Weights of a small transformer language model.
Size: width 128, 2 heads of 32.
Architecture: LayerNorm before each block, rotary positions, biases, untied embeddings, attention and MLP in parallel, capped logits.
Each number is 128 + 24 x the weight over its row's rms, rounded and kept within 0 to 255. Layers, rows and columns count from 0. Numbers have three digits each. The size before them is the row's rms in percent of the matrix's.

# layer 7 MLP up, 512x128, rms 0.243, rows 8-62, columns 0-127
101:132166134115166136106098108113165161146141119119119146123125194146107130089124108142104151173096165132158141105091131173129123146166140134138113150129135116086122108124152114135148122130148130133089124111138133106137158128132130127132128113159096130152095174149121105061101129141097168121139145166152140112161124180147085121152105131136106129077137098116066105100093115138143151120127
102:136061127097089140134139122142152139120134101103150114130164106139103117111107151114133139174140123141157074146103122135140150156139118147127151158175131150116118100078160124158141122154097154108114104112091135130114119112167121130157159159124158149126120128151142163100127105134115164147157139125127109075126150127097098154140143114125138128100122141188090115060132154111112180137104
103:111159160135116145152097153130122083144116090130104122150110131110118074124130073140151165141135143081143123081138121180124106122132122152165130102123139137122084108187109150147151136160113120104133113161127131146107093109145146139121083114133092143090135108173124139102123132127094121122115110138152125151108093119175170119142152179139138092136114181148135090140118132137127097111105
097:101187117129113112129145129140142134128135151124101165110108115135149116153111060125121142134135137116171083154109188173109141120141083124083079142116155121144136136101115136164133099171167151140138089109117154140143094108101104163104133113091136108138139110135138148141126107137150144118123183136097088155141135111103145126126124124068135146129182118119117101111122110127121142169152
104:117140120167130079102116118114104133200120112111159137126141192122127140134141105144142096107109091135126099146117169135144123142116128134148096120142152094103157125155141088086152155112120152152101120159076080108130168172115135135160109136121163108130146104147157145150098104131126125099153071094172116104138149144147119179147137168151130110136121112152141114119120149132121105120113
103:125157162117172090126118148140131141150137111132134110100080103110121139164118171129115144097107143132132155147126115083125108164153111159137135140186121127096122185119122137110166164142133148160145142171148095097086162111126106137168122140091152137148135096091130148161135114124126126115125122107122127112151144140088097089090111087091096118128135151093134130092096110124093156163143
102:115093155118159097093117114160149127103116131114108138124107127145067124122134158147135112086148133106120116128084184139146114141121131173101141113127125149104128122131150136129134145187069143172148131087119079125114119115172114160129141107111121116114179119165103149091160147109116125119147143099121119135108121074139134108102162137169138135102155135137139109169089089148110143114161
094:108142132164140100102156130130096165165119131113138124095138096148136150130104113122178148086115105159135117102105132129124166107145086097147152150159086121124114142147149104121164130097117135145106127148136128129065157170137115100106111158144155131136107103108153140143104140155122098119139138135145116093095089127130153068156127150143135127205069136128100139151125136098144145131155
100:097092135148163143151111119143138086139102165120149130099107115076120194120095113115123130110107123108090101128101136166145166116118159125144137122111104107117112152115106115152136178157138115072125114140166132142096154138127148157141156139132092153122164105143130086126147096151184153142140108118122104154137117111171132126110140142074094160112132154133105166142149162118093128142148
092:136140139122110163099134135142133125084157178125120126117109108111095126116139119153059140139157108124120107083150123142165203110125115105155115106139068108108137140132105101117119135135125145104144144112129153144118148120102125126101106175150138158099141127122166115127118147138141105117142107166113106141155148152107096139181124182115134163088142097122103161184124090116107107108145
096:106113113091148098122118158093134096143140095126131154154158117132110128149126117123161158144103125150145105157122113111136135139115141122113125113163108147107126125094112124107161138117135127115152104133150142125088148137114147150176082116112104113120090146171140169077126151162141070101112137155098121118134101138153125173115143111163120150150140161123130199158125057136097129076143
107:087141155145117105131128108138113103111122103067144116112131109120131113139166093124112111115130086128136142104137117137174126133117114147140107122128143155145141106109100144114138125135122102129149130143106184081136144112143142153118138092107107179139128114144110123135197137146114159140125142154117075093136153118133098122186128161170163112131145157128147126108146039165101149108142
102:071115121112155126133083125112152113160103127131115151136107166087164121135133120134123111126133131122148119127119179120140101111132122132135132144101139125119131130085096139138070137143150161166138125112171146081122107136126173142170146120091129158148128082114152161131157099070152093125110090173099086129154140162157130123136158137124171109149184140128164122130123133143125090127107
113:136117121135128165150077107108173131127100133114117154112138121102126091138112106155096083096137145087124117163121156142111112078091098095139152115136161134125179093119131078176123152152121153120136136143129152196119112133167141119123141138144124126122136171097142143126129120107121140148086150145142086140095145076111096112129124119152130163105173114119103105155109160136123126148160
099:154110135110116082129133079136100073119153116125124150100125161141107168110129153171164130123072146106160131098095134129136145112123130181143146121151143096112112098120150147117133130133152121102148130123112161129111157110108131164104169128132087107113113150142138103130126090155064152103117147146143121171104152088133102133148158149150108115149103137133129082097135127191147145108147
103:148122093089104068154122150156092094113125089096083112169128164184129156113155115095123143123139095118095132143170106108140125107085091146118103141118132146118130114172118161144100159149132154126141170141088146136174104118136155147142134132125117135117135146115142128137150146156123145110101158104140105113152110058131124107130159084166142116113126116132142162153129157129101134104132
104:138133144112137151110142113175141179116151115131115136163111128198139123110146119098101116155139108168119186119120121150120132132124098115137090125115128107123166130165073122166155145130190148158151132092134133122155159126139093112146144116096133118123109155094100141144094141124137129124112144143135100190123117130115081120160125126098162062082105118110118122117107097123121120146114
093:117086098154136099099147147106152136122127099141131123140156119183118106100080139134154141160134087101107106131114095167136144137122135168133159127150129124150113091138155116134159111159111087094131109059106128160165120097157138138127091120100133136096141125148130130138095138144151148171162126112118130108093086127146151135162145120136116124121165178127104134105086162089123174135133
096:134158106117111131146161084132114140116113174120104116118101120184167166115154139160142099138090105116107103120121136121095112123171139132142097169169133155129158154154102139124109114148075156137161139110072159160125113113108123114168069086103129166117101157102148141129081099127111140117164161138118133139125173106143110136154111117154142133094110121128117110089126127129138142113124
095:059110138140107123155158158144122102111179115127145164144139137135127157151152162096130149123167101092125128142101146113147120100154135115158111053154108178122116145081103101124158080125101097114148138066165170125108156133142128155089136137102134158139128143147160131074123103112141146090124121132105119134124104121133134103097127124132152135104107104150118160137142127141120129143119
099:147108140100167150102116122143115145153139073139139142163101066132080164125062151117120146144143130127135149137146113143117106109118103159134181130121143162120123137130084121105141114083122093129088144116132094131136173146151097138140128156136099113118115132155185137137104109131108132119140117159158090159071159150173127143090154097120127123149096104152125129124108122150127118137156
089:125093128121131120124120135147128106110144124067132127133136099077149131121103138082148127082127136108108126113120174143162154183140108130175105122160130122148176131160138113125132136149100171126147128121161128121106152176138099111115128103154116111148139148138122120155148135132145118038105109154118129132138140151117132161153148110171154155111072078103105141121133168100158131112125
092:103116112126137098112128129138135118104151102102165098076129158129139130125197133119125119128167119146119103159159146115091115148130139101128116114088148107152150148112136107126123142131117110150150144120079098069130109126149176158119105126166113099151144146128119079164120112142182140155109165144110151121101132146128121132153162122136120176105157119152056105131135129107128115177155
100:087122146077122173121075141098116114115130120142108093090077085121119141128121154139125119141134167125115117123135132136146095156149137137146139117145107094119099162155137155099124138142159076123141101118106136124120123149139137127144075144096073121154143157128124115161152131084129158109105137167140097147148130121154159144140109158113107142131122101117143172175146085188107159117108
102:133146169171149141105105136094128134173115095114093145097134135140125155158162184131135070130160084131151138164125182082156140114111123097136123111141149116138121144139093154161155134134165092108146127118143122144090109113140126101137122168154104143153164102141138141110118140117086163122118164114123145089091179145098117113114088093106129112141118143138102125125125146133128135123080
103:124083109119131148094109114119130115154093132100129114119136151082124101150154130108154129152170089144118148120157137131114128143119175157143117155109174124077110149122179102148114135132144150099162155116125111116155142118138088132089138113155139164170119107092106148142128139160123144094142128102124174119097115146085116084172113125143116146151118182117177096129168122101128094138122
114:125093098106129074135126130130145156184144120157129117152130083158122118114110110109142111137149087140093118157114167119134119141117124127166159179144115128129109081113125134096210132089163083162120121136140131181085143164155128119124097113138137142156118117127099163130137144131140113118110139121167127136117103134142170161134129158129134116149122078152131115138099080123132117093111
092:137109159100143128133172137111107163156111120118127121140133147141145120098084165133143120129168083156097146119145102127156154107076116124123156115116098090129120133162144107146129131071109083128108131127195100115134141104128105126164135174131140156070124124122076106148126121129127153109124128157143094178140115120127113133131135134106124146122135147055125164124096092110145159134158
110:123132146123180101150139156098131094129137113144134117144100056127166138151091121126107158145149056131157123145111144136086161124092148128097117137171135162136123128098135127099137144189150115111131128102169132096134134143103111105132138123103091109138127130156146107147142095145176105156156096142158117145085161112148121119104141124146113115126110193125110103095138123135121154151147
100:136116123103132151150122128067118112132111130148164166126110085111110136124101121147155131100123131153170106128137121123106128128120169140146183128114112071149147175124150130132111114134170117078113111090130170122132128134096133124167112146109095113091152160145107127087164155165184124095077177112119135115115124135148120114124127114110133140075150125180152137134114140101131101130152
105:115163111119128113139142102156168088116137145155162117152172141101149112135139111134128103126136144107112109146159161113120141091141112170114168090165104113130136130106119120151109136148158147154137133101116166115098110135119151139115165115139123120121100172106167129131096159112106132173118137120127133134150124101133159122106073088144095131101128152150073129155132139152144057142058
099:123132106150141153127079139123090105104154128133144102178131179113114117135127117150142142145174121073151120095106126122115103120129138102118159113111140132160135134130094121105154148139192138172114167116146157140087106146104120157109163137118176130109168117135147092147139107090129111067075122156128112112120147095125125167144123160110127130155108141117093155122134096154092105130128
088:124126132159126092115109081164099156133126114068115130103158137142126101147166128100114144152126115090123137105119155106139137125094132120149147140136104147152106124165109125134147132156151148084148149137100117092091130163113123116156105130075107124082122149123152153129135165122143150171104125124097129080145098160150134073156141097134137101128109167127176142128104165114084144125175
100:080143137126114118118144127141085125120164099076156163128143144142121192129132139161146117157148135110109156132140164156166096166139122129142124113100129124129161116129083143131137088130119106060104129142163140106200123126114113142128124135153124126136089137154102109112132108098140127062139123123122096117111100126135143149111118124132155159159136118127069097152111172139109146103152
101:103131112132131161157133138118115136146091159117119120125132117102154128134113108132148077092122099137121150155141099184106094103100118149121155146165115116067129103136136077134123139125110167097166150124117128141079122132121186144122112102122106151118125138142132106093148147118103173092129159150126136156108165092097091112114174123117136162145142163128162091094124130155130138179150
095:161136132158151118124127117121095114119137097151165099101163152097168128088164084104124138111105108120146092136098132149111091141159092116140116158111103117138077127142141142148116139131175145108152118151104107128171131127129116128148088156092128162129165110136168105170077097159100132137127123140123096143096144102113169168139115091147107169145160127129165114106138163103123119120105
097:115116115147163121152142105147130101122132163126174130144132113148102147185117186099134120151129123111145100120150130114144100146145154151102091085099135131123116129124098131100126123152094115128139134123107128101098114102144117177116105171122132098146123103125154149079059072124169170092135134128166139148125137098140122155135160113158163129149080085148131128116102146166120146119117
097:156108124116154159143104135142131091106137186161102101106144120092171121128111111140102162133145117126115104084123155116112110137129145141087147125132150112103127119148104139086110128112120147110148092115096142149095114124161137131144107154121114147107139142145112153122113179114147140094125185093179153114132134096169091130132131129182173144100151107113100182113109086165135125119100
095:139128155136146116134159171075131128184125124112164140103104093122135172092160169146136153063161128159116114114180133095137089139099134085115093086148117069086110163129114113125139085112129131126091106113136108124146147147140113118142145150138135126111106127139111122137115119125165175151135107125127123163106120130139159118110151141129135150116111106146064148148153110142153143143121
100:117147140102145120155102156094161143154122154133121117132145128142165124110097138132110094128054098127150100099090143135155138148150114112160105112151119163110106130120127132129103181096137138157144111103097120123147160102143102115148141141092152134159174158124136149127146131137077126160124128106142139092127140121087084113170111085169119136137093157131105178159076115112122116122156
102:129143148149116145138124129099121138086126142081087119164188176162128148106134090166124116133090165152140167142142192115106145120094129102138133110161114144136122131120144117130155089140138096114164146109136149174093090114143103092132086074138137158093153139138127094121089141109163139135124119091136118132123112142164138110113092118126106104110119160158136140109130093122154135116144
100:127138136117161129138097136116140141118147103133125113165148140094126135143156119131143093113113097086125112148149085099163153110102157108101115150089070098137113118171143147114146101165109102149145132161132130134146131112149126127142180145181153162179090171133145119099172106083133095120074118135129154157113128130102121159107135118104085103139159120087122115118150122127132089118122
094:163146137112152133139105118142141128112129137165141097116100139093170104115079118140156137126136133137108128133102170142110136093097112094124160145134135090145177127140166175119168139132104071118080119156107109137157151158152124144145110118161151173157104132128152172158160107133104138124129108061150084150108135149133131148144134116100091141104129140111105128140119095102101134127085
098:118135102137145125140139147098154117134101111153166128065164121135092107157125112101109086106180112111103113094179170144131115110126142139166107140152092114086123139091095097118074122152134104126108150162104160135134130132116145174131128123165155143121168123135155147138075153140127141131121113078132139141141147109125102124107123118138120143115159095181118134128150137113139078165126
096:119114094163119180131124148129131164136083146179143134079156164106082128146110133111133121107050122101123109127140099111133139169095118113143104106149168122120119172137135120143145118109143111158132133134119106076151134141151104085144109161141131164146102137137192105131100125119110135146137098130103149126133114123115137146107119099122154150111163161111146148123158158099170094143107
093:108140119104186146175141098142095144106149095149108126088102127143120172095139132138131115137110157141142104090133136110129153120099108124088129102130146163139175099135118129139131132151151151108120121095121084129128107116141130169158094151120120115119173114146093149080135144138112159125099101163101136117094114126155092149122146114161096112127159121141113105169173126153102158162190
095:134125150129147162197131091132124136119122147112153182153163109104104085133135115105138109155163093124104149146114143136105143167096137146150133163123134150132087128175133126109097127103151135082104146143121139147157118123135109106158119123128108114109168116147090154127128087121118147111095079146105169153148151126101133115142134137100122145115150076159098132109149147132131136115049
101:107114117143143096145107145105128131134062105129177112112136144143132117143093112100095177103126137118129117141153147164174089101074118149136129143119139156136139154112152154129128093136128134149103102144087154098118112111159144150093172182143113167127125125159185116117121194154149133139091115118098088094123118120148148129158133141123168109134130127161105133128141103122113099113119
097:124104145101138127156149127166107122121158113121119098125094139074121116118106076131093120118133141135155139084163135159157083092132171175124162131099119116116132142126076119144112190158159115145132163118143141122060162171156146161148132138126091137106098142105107130132140139083086152136119110124117146113157131133158132154100165159123132113106151153123119107108110134123148144143150
099:137108139124127154121135139149101113092128133122128145156093109087131149089114145156088101161176152108087144141123153089114141099179127114122079149134093166147114133127177145127124132188088112119132109109147160143125151137127124165133146121108166114130130117134115151142134124152137090126116101124136129104126159129122147145098153100146072112154101167123103098159094058129147123164116
099:124118165101178084143097117125128119142083142100132112146111132130170116141128141157103167110133128117156085112098137112124124169133141131121154164088154111143121138149092094134114151132128170133114138114129162118091086174127094153128114111137108170104090141124137143129129139155154164138124120128110175092129126148178103128100195133117100127113080123154131105146102122151093166150120
100:132127129142086073153167114133136118089086175101103100135134133123124123175111119151107147141159124134158124131158144134123086093136121154150177150114127083103112141124137097134162128125153121089156167126092124168151117164101155162137109098126121147077149152093145145159091118143136144122093152113162078106127162119108133128123133126144110095110119107108169106166124131126093134110137
101:118107132132134091154140111125149147125144121134122149152112091084113122181115125117121152131119122099164097167154084109097126148104124145115097171124135144132155147153152178145167121129131120118136167092115129093116101145132135096147133145145152134117063121142107149122151147071142107133138133145170105121113105096175192126118131123118136158146133193088078109111116115130108111137136
098:114153149139144094114125111145112180133083141130151129113153163147166112108099113100118099143141130139116139129180149112111139143144180141177116127095160147125081100127120148123121112103078129096149123139124109152137132107135112125145111155166168119104169150175098118149082083180142107139137146102158145075113101137089141144143120127100121102128101158132115132148117154096095132130124
105:097117137098131129113089109100106099111186146134132152153119111130089135095144090150112136090111118141114116130095175113136149121134133128145134125160118116131187105142159076121173130147150137170124101135115131126100166135154116140129124127101132083100098115118156116109120148120113123154102137155146104156139099140109155157092171128121084130149098171127142174162126171119132137191111
# layer 7 MLP down (transposed), 512x128, rms 0.174, rows 8-61, columns 0-127
105:148128145138158112063142140159146165113124096135136124154127122139159105120147138103099115142145113126110140154141134112129098118113110137124101129123131180136131113122109161153152144154111075109094151154089137094145102134145141198131122097149156122144142192159107108108130149189094149156106134150126116089123171139102115114082107142151123141071107115099111117095128125137137107098126
104:144119096126131177097144109144135139120104115111113147175112117165110133125147134108100139119128140128141142095145080139156103126123163107162115074130106120139087173125141158100103120091104114127136167133146182096108132131114171100142179164099128124096125123147093118164093116130147121132169158143117156144116134109127140137092142135094108082130102151078125149151099124155090153139096
104:121129141108148121118123126104112156100090120095123144108121136145133175154075128158123100108142144132149132137073122109125140096148159071131155148105142135157153161095145146118123128104142118182121144086131107146181175157148115107116141149110129094137120138094145152147159124126137099103128109098139131116171141075083121145103094110090094132142122143127125173112129148126188110152115
095:144140130107122104108114092113136111154110166124129132083119107157121138148147133119146118149113120125084169112178103120153161141103100104125145131120167070147104123152165097093104139133136100149120115166051097156076127110128140117127142110131119136127111161131135090143136144105107114136119095131128125151179132118115127155114178116178137137131091190149152152161153140126132123118104
102:157157136157141103159090122122134119112147115127127098160110089107114113156097096166056120139124147141109100138109125108151152155120118121084122145168113149121138090167129118129104150144143144115100098119092125130150117165149121111130138074118135165097147135120100173119122093086161126138115086153159130174132172141112147154131148158126092144114138143103110143120160137142151116073096
111:183164153113159103149133139108135128152121158142138099045091078138101126141124153139156145071157181120105161121140107114105093127113131105130170134113121140163113131143145162163140108110121140131116131161129110145133132124141129096115131165112092125138109087115096134149130084099102150100146116120108120128145128143124078114152137130127119114125128144160161127121129166116084152138187
102:148158127135119111120153158139108140098145154143130153124152113108101137144070122135113153143082080115123140104130121119128153115154135078140131137104119103165102131132131180146102133128167130122142103130145154110084121098141144131118141137120109100090166103074125163135091145143140130173097115104102145167138123122140139156171104102155084122083106098123147125160151182120137154098172
091:132122123099113142120108136107139132096121088145107138143146157107103094069151158120110092148124098166112149170130127123122109126115162199109130128149146128107143121129144126159077118160149082104141144142113123150155095114109151149168131096134111143127167161138117104097137164128075156143121111131120143153147148115135085184108174105105110139088123142157154105091134153134138116148155
102:127108098115121129138148108146131183116077097167161136168135151141176149134148122102135128146121122143149116125149105105112114120144115152134151152114105130098099137127124152145130124083136090143142102155106116141129125187098108137134126124113129107147125109087157178145118159095095101093132119103145094103094177125086092161155139151130120132161130116158123126183143121082159103079124
083:114121158117114107171147117106088147149104123100095140097124145136167122163140141083156107095099129135128143182086145104095059130132123171099136148126186144146134108145139161147134125090137124117116112155111097120159123096141127143169167121106143090174105119132108138106130144139103129133113138113147133134107147120164176112094085095127124130143137138136143123083139172143142122149099
085:133094122168115155131183097140107187156119160134120103102132121141155126094145118071088125143171135123139156152110105147149116116108145153151159140103147145115134136152154098130130151152121124105102135115114151112113125111147108123116164181146164111130120127107144124120123113075123117116129143112126137140141172109118139135126096132131143143132098070127130155075104213159103123130090
109:156136136091148082123107116121131117143128153187145176093097130144128147150115138091111116117127105155120130142121124138152107147141140152121122112129122145095120087121164120159143139137124115111064123111130104138137137079127097117179124144121126127136130158125106101202154137078123132148143118080074147116154137185139141134126131152134128124127156136155135068083161156115088126122137
097:121133150136102136120105156138160121131121173120121116131143133117113124142159110157105107098148128157178098163129112161083141137137123160126097123093175115155144145116127089116122106133101140132146105146144134123131132123064143114117120132122119119106124145167114137094128093176114141126102143127113150135176086101169106178163131108192144157128085154107124143095112055146120141133105
117:167083122150125130148107162139151146135120098100143119113112172113175096150107133115124115097142113131116088177118122111152108151108108090131138073125138133157171108140148072144110105136143153108149148133122111150113141115089142141119162126188144120119104128196143154117148161091106095160158168125102124130125085103147113115125097116152145149125104121103139116134155116100099139161110
096:062112089091109156101127176119122169111114120161120119140151110069090093163143136095094127107180129146141111115112126097104112117157145152154149138111113187144128144138095145146102142101153166156124130173120094126134130121146114105127115135116173126142126124108107108155136108124135144141131114143147157120129139150121109129144118179110113108119140130136162142173141161093070114162107
101:102097129156170170139148111111113174089132140122147121127128062088143113140144138119163134144173130153146064102135149068123118141160145142144150176132116123155121185107130084106109117140100156098091112105185099109110101137134116152122097111121135102136099138144125148127133139108118124126155103136112139117157148173149123140140131135130144112114155154142109121141126063131144117142106
101:106160098128099164117131076134111109102183149103114186168110154108146133139136129123112127094104112137165117141199114110152138130134147108087141169131113146136149085144113118091151130128094087148148143137118128137123157131144128154160121124104165123156084128147123124080133115103114141128157155116132097147131149115081114071135127137130145130152128141131110116084137080138170155130144
090:154144166126102138080105118112148121135178146091156100109189135148116123131171132136126108115124141147151144115138154126107117152097124099081139137069121121118129130091107146126138124146131117160125103115181125108128129124147119085145091154116135113148157079079143171097128120133114155111151080099092135136130119140111136106086165144122153128099151122158097177161157142134146132149111
108:126138128127151106140152182133139163085144138128089156121127151155135150116122139164150121175125136114126126113151108106134119108151130138162153111108131149071165114135089101162122138135122082131118158115119102144064153136143125108143071053135165086123181123127095154152086161118151091098164142117121150095140144128128103130142124145134120120139104116145147125108158126100134114136099
102:145084152197126123097137100153136106153156140130135103144159115114052135141181118158104105135172143118116133147096108152150132144122128105144122156151169125129120135146163136099124083143154104119125108139120136074163118148128127131143139134144134119128116160100142105100062120117144119122104129107137130124104128088131144167144164107117134106095130126109153076107158155133181115098123
098:168105111122136108140161115159132077095124189147133110105136113140131115113151113124119125109121117120116128158114076110166120085125127123172105103104118151130137132116109137128124114116162171129146140134145189149106150131085190113143129132138123175151097137118116136112138124124121162181114142132061142150143119169109115152111101125171138126132163130087111086131108134131117162108084
087:064143143125159089097187145132111109146161132137089135115107145189148105166135131118106136146115156100140101145133107122108099100118111111140115112171123116142140141138123144128157145107149079169136105112132134107114147101100175121117116119127122139115090105151147141144163153145125105148127142103152158133116073121109162099133107139153078173156095182128116139133097127146111136157102
088:160112113194108121122147129132098159150085143128113122151147102137106144123122136093191161103115104108147139151118140132122144130112137119129182160179090195110127115108116138120094112126161146081154076125137117112126146120142129132130144115140117146152123112131125157100135105129122098146150121128155156105116130110154162153186143152131112095078094110115138151119104130111074116143093
089:173109140139123078110141125149126118138138109176196120168152106099114142127104096110133144148116111143132131139128126111114146108102108114109102094120154171167142126142143095149143152131104147141094164125136116119108108148134133117130179076163166144098109139102113107154091154135153149106119072110116144106130136102123086101098122111125110136154097153128167121079113172139166137120161
093:121103097113121149157142145148107140096175161141142105119105130164099163118177114091136111138116165095149112108105114173124125157150132165084122138123108124091105088145164123122083160157133138143118144165115170120132124127116132162120123114145136174102104116118150121129121149138154097124109113126076107160124077076119138159123180158134086135162143097111121117105166115141129137119142
101:154135113122122118104109176124184125113135113146122156160156139158102155111112148115146141085108176150135079111122097120120105122153117123107194113120143113126148132144092147093107083107148095162082138130101153090089116117102133148138123103100139112158129109167152126129162190138138141141113150143139119133107098178109160160128108123162156108116087145127114110106125140131116123092108
120:109140136142090125110110127130106079089086152136103131115125104094145072132136133113126130105113112098123103130132123146162109117096081124172144168138119103138125180122147130152165068126152163093140112097155140158125147144156136119070119118160153092108137123177152153155178114110090146106123141155145111129128145130136099127164114139145135121146147155168133124116081129117107122129167
086:135136140125087147107099148147151142122120103136141141123089146135167134119173126119116121131133132117118105123137101111154106156168101138125124117145162146093130101146170130106112117162124124134166103101042167154150126128144124107100151119089095116191141132136158130140118092113096105155163112109103137089108135101163168163145110130134152126075150093163135087146154141122106127143108
114:145077168161113136107142122131120073119144184125111137096156155109090161144116135126070099133119135143076130129118134108137135151189073128149118132153153145123176114109107133116117130142086137153149142149140118107087129131119114112106162114125108128123125127116137111144128081145177095096136127117165132113162173158103144166120156149141122124094159120089162134108128103127118144116105
105:126101159136100131124128135149153143103144152165109117162138119127133136138133112190128098146120111130119075131137116129108120131126150125132120149122096122148129145094123166090154108176135144100118079132151178118166142084124106091098134083117130131091113115124078159101090127131148113161097166128147146128124119123116130106168136092157111177115111132116147127096110093147196150098101
112:146105133136132122140119093154161122150103180097157104096171122090158098129116080141165127171119133125116150115116144151104152114172128108137129108106143128088124156151122101191117109115109125152111136114116154096137117121130140158110142126174109136095136101087135120140085145151128148105152180128106117134144144110151128113156124116131097123143103112100101193124178105093110151150090
103:152060135160158168126126207122117108128105097108136124146164122121145109114160167119128165149137123114133120114130117171147120130144143100093093123148089172145132142133085181151140143133125170100077156154127139103126169120158142116159104111133149116126141131116126121138091129110103121141089099127129093091161108118167091124113148138125095123106104117145106150134120094159122136107130
086:100130124122095110129128167106137108112154145181138118137106133089158140141089126092154097095142115137130139145132115156119115133155150137102117111140103120124151139101141099096121127109101107160099126128169092137176106163135132156118132110155117087185118102102130104153147123138092120093161157109173135159152147112101134171140121170139118163151146130115096121137171077157109130117069
107:150123169147168150159125127155160147137123153125100165135119132150126093149126107125137124056082151135109094092110107154098130100127114146121134125105103080107137113131104126159083126123135160133131146132130112145179116173107117135099149094133139121179145107139132113132119104137121082190174106114161120083151118151105100140108168115130117112156116115139153131118129079157102112120146
095:128089148114116123142076144132156161127144167146130155139103160131147154107123128130097103126150167129123155143114144077143108169123111085124099092136104160130159143104134089153137089166122119138114159142136109138158140158111121131141149147192159149112133140151084123144133111129115081168158120083101116078103111139148169112120108153118105131127102134106086095132158133080124129120122
094:124157135077149123117109107097108138165096125190104125134128108101098143146082117144144123148111149130129106116135153131169141141111155125105114124166142120092130094126104125129100096127142114123097130133120155144089120127128093157109157134150117093060116130152165153147142147157144112129113134150126090143134090170135104120066166146129145129143099132169160119120121098166167120184146
101:108144193122100115151121077104157151108160176140128140101071151140150101133078123153139100167130135126148151147081131139116156138127111147153103115164100116099136105126152110147134162125109077153130119141112113136148132145103118141097103132145135101092131121104148121127150122124121102144089126106126153175118121103122090178106107138171127137151145125105165133099132084117104128114182
095:103122122133123106118157113092144116135094122089127138128108098149120145160160128095129108152105122095140159158163080135150132151155112174191125131114133148150155135109153124149113141098151140136109134121152136119158123113136122122130195107153097134112122110090126090107147122162115129166141051130115134174125151153108167106104115080133122105158119146137083083146149149121102127104140
096:105114121140118120131150098170140151070122136112139117120126124113155065145141090111145125146136129124186128113124154152195116125157131136110108135113145159148156178109117134123126126116139086160159093120150111147099103091119138127185133105157122119121154124095149085104156094152134112145124140107100092106178106124105111118164127100117125130145149143155148101090124083165125156118117
101:130110174124116129109125154099097192129124112126178112136100102148158099087093123134135106135095097139129147140093138190084085162136131109134113131108099148115126104140129092133113173124113151128131129153124153150178138104101133143143153127098153101160103141116104124145139139121087136141156119166127135112146144175114128140160114141129100163101155153111152106125083115139146095149075
103:126090126132141096107139133102141115119158097157153138135105129121135136143087149125171156135172128101132187088145173137112113127183145142092136115148152144181128160151128113122116136151114135166099116108130139169147118110112149100132116125103130113112095092080098144113115125116091103126123159135149139126154112166124137099110145114058123119149129156131102082160108155154178102125115
100:075126112129118138157159162136128149138119170152145112151169089119143109118083100179117158143117090136115124110112142113151135126073145130127109086156150159152123094172118151134125129089114165106146104113122119131068148143139103165117110170118117149128130092103155132097159101129111130116130117122111141155155163128146142099115110100132105129133130111146104115119068173134128170117172
095:125135138123076103136097112147130100163119173117106179145143084164094135136117133108097126106129104159137130138142104149151144176162143139123104117143144158094091134117101123125137092144132124143175169113128144110096082086134145122082129139098097093136136122116100088141086143120152119117154174146114160092136082119153074116150149118130146125146106130137151121112122139163158136153154
088:122132148137095120097124107132102135125156150108101137166083112122148146158124153118140136156090099154155127159059114136157140130123139144108165105126168142153166156168137174151162122094111108137166120096157088080114127131135118075124103121090118105103085160124113096108129126135135097135132165146139126125111103143128139151146159126116182118131092142078133140113104119124120161097122
098:110166140141124137117121138123128139090158093129084106112100118125173110171123143135099110099104122161151101158122096157118143132112124116129147117131126133133138125155171086109151141076124114075098166145113159095167107143124138135110119110109117141115131116081105116104168169113123157178135170128122166105109160127143147119176125107132161130162142084135169133134114073146118134163127
081:133105106138097118141114155109184129142118134094149108165093095142127123138132116128125143152149148113129162136168122132127138101171101135163146140093122126121085178141140134149098117117124130144100132129160167154132117145150132058120156129098146157127066083124138127140082117115154134141131127102181156107170141115097131121110099138134138115109106110095141145112055138139129112082117
090:133135130115117109088099167142150110149147099173120096106090153155140172151123123130132167098132140156129088114150085115147137110146142114103144105139104103132146085085126136141160117151097147145152123137123135097138128151118163160094167117144137124129100146128185086149120162114143124138160149077150101132085110138151125140103114125168111111169094171110135132139102097118081126134160
098:128136140113097172125135103117100085121161110157128109131146094141086138112153108122157100109167127137090159129081161122098151154192154125141090132137133117126160116122098144185146172133110135140148092119135096145155130091140127177150086130114138136125117078106112128141102125126091131132142116112113143176158077124124105127136137108093126156103093136122120142141122179145131158109142
099:111125078125129098124130127128113115123165160114121139136132099144098120164152168113113170081130161127112148136107122170137153108131118085099102174115176125080106145158152105144112124100107153106125138142127160096185128092097117114097119145171150133130112114089138097174190103143160128104128121108120152127125142123079145113120110150152128102147121107136135115132118185126145104104143
104:133129119116134123168126166106146116125127124099085109100068125102113167099142146128144149140120131104142139121126127148109103187109138143098117120142112077097151132143119097134153140079125172106147123152159151152132123090106098132141126088135077135177127162147143127154106114145120141077169168142115138123117098159143150107176127166092158094139115159153099107129145136121124101111150
096:093181090131138141137159143139116145113134090142118151122127189120097129110135077114172127156148120114156115132150157126156149122142141139114090144124126133120150126103136110118135081153099137146100125136129134146162170100074131105115122136140149162132175079118140128121131116132123138144094108200156144146100098149105162145085094112108176127104151120139116156134110104104144093129093
096:120125112134126165087120112135142130148152082145114123100114097127138151123163136092154119107113142089124176117115122160133136141141120084090090097118107143137173116123148086114099122145110130091093121123147118147096157146141133142106156154154162085123089105127125169137137119095107119106143136157089186168116142105156153151146109165113177131180100123114107107114143142151151098154129
107:101154102131073080118101141112115114160096160132172125146080169110158115180146129124116112106113122144167145164108134103138154140109085166126111136137163124108125109136131133104148156145125143122155127107092153189131118128124133119139136079119107142109141124173114135094125136068136125082139163131109124112102094166143104111103140126094119146119148171115134137133152115148145098173138
096:119166101095132139142119133148138103131122152131154147133117135106115092123095161112093142128109129128136161121129094144136111136136135084120160152125114109125146127154113166089157082134126113130123157134143126112118126131077118117074193150126165108155086128118098111120163183077128104121141075179101104181133152113095153118159147147091161130155116126114123128169127126143145093133118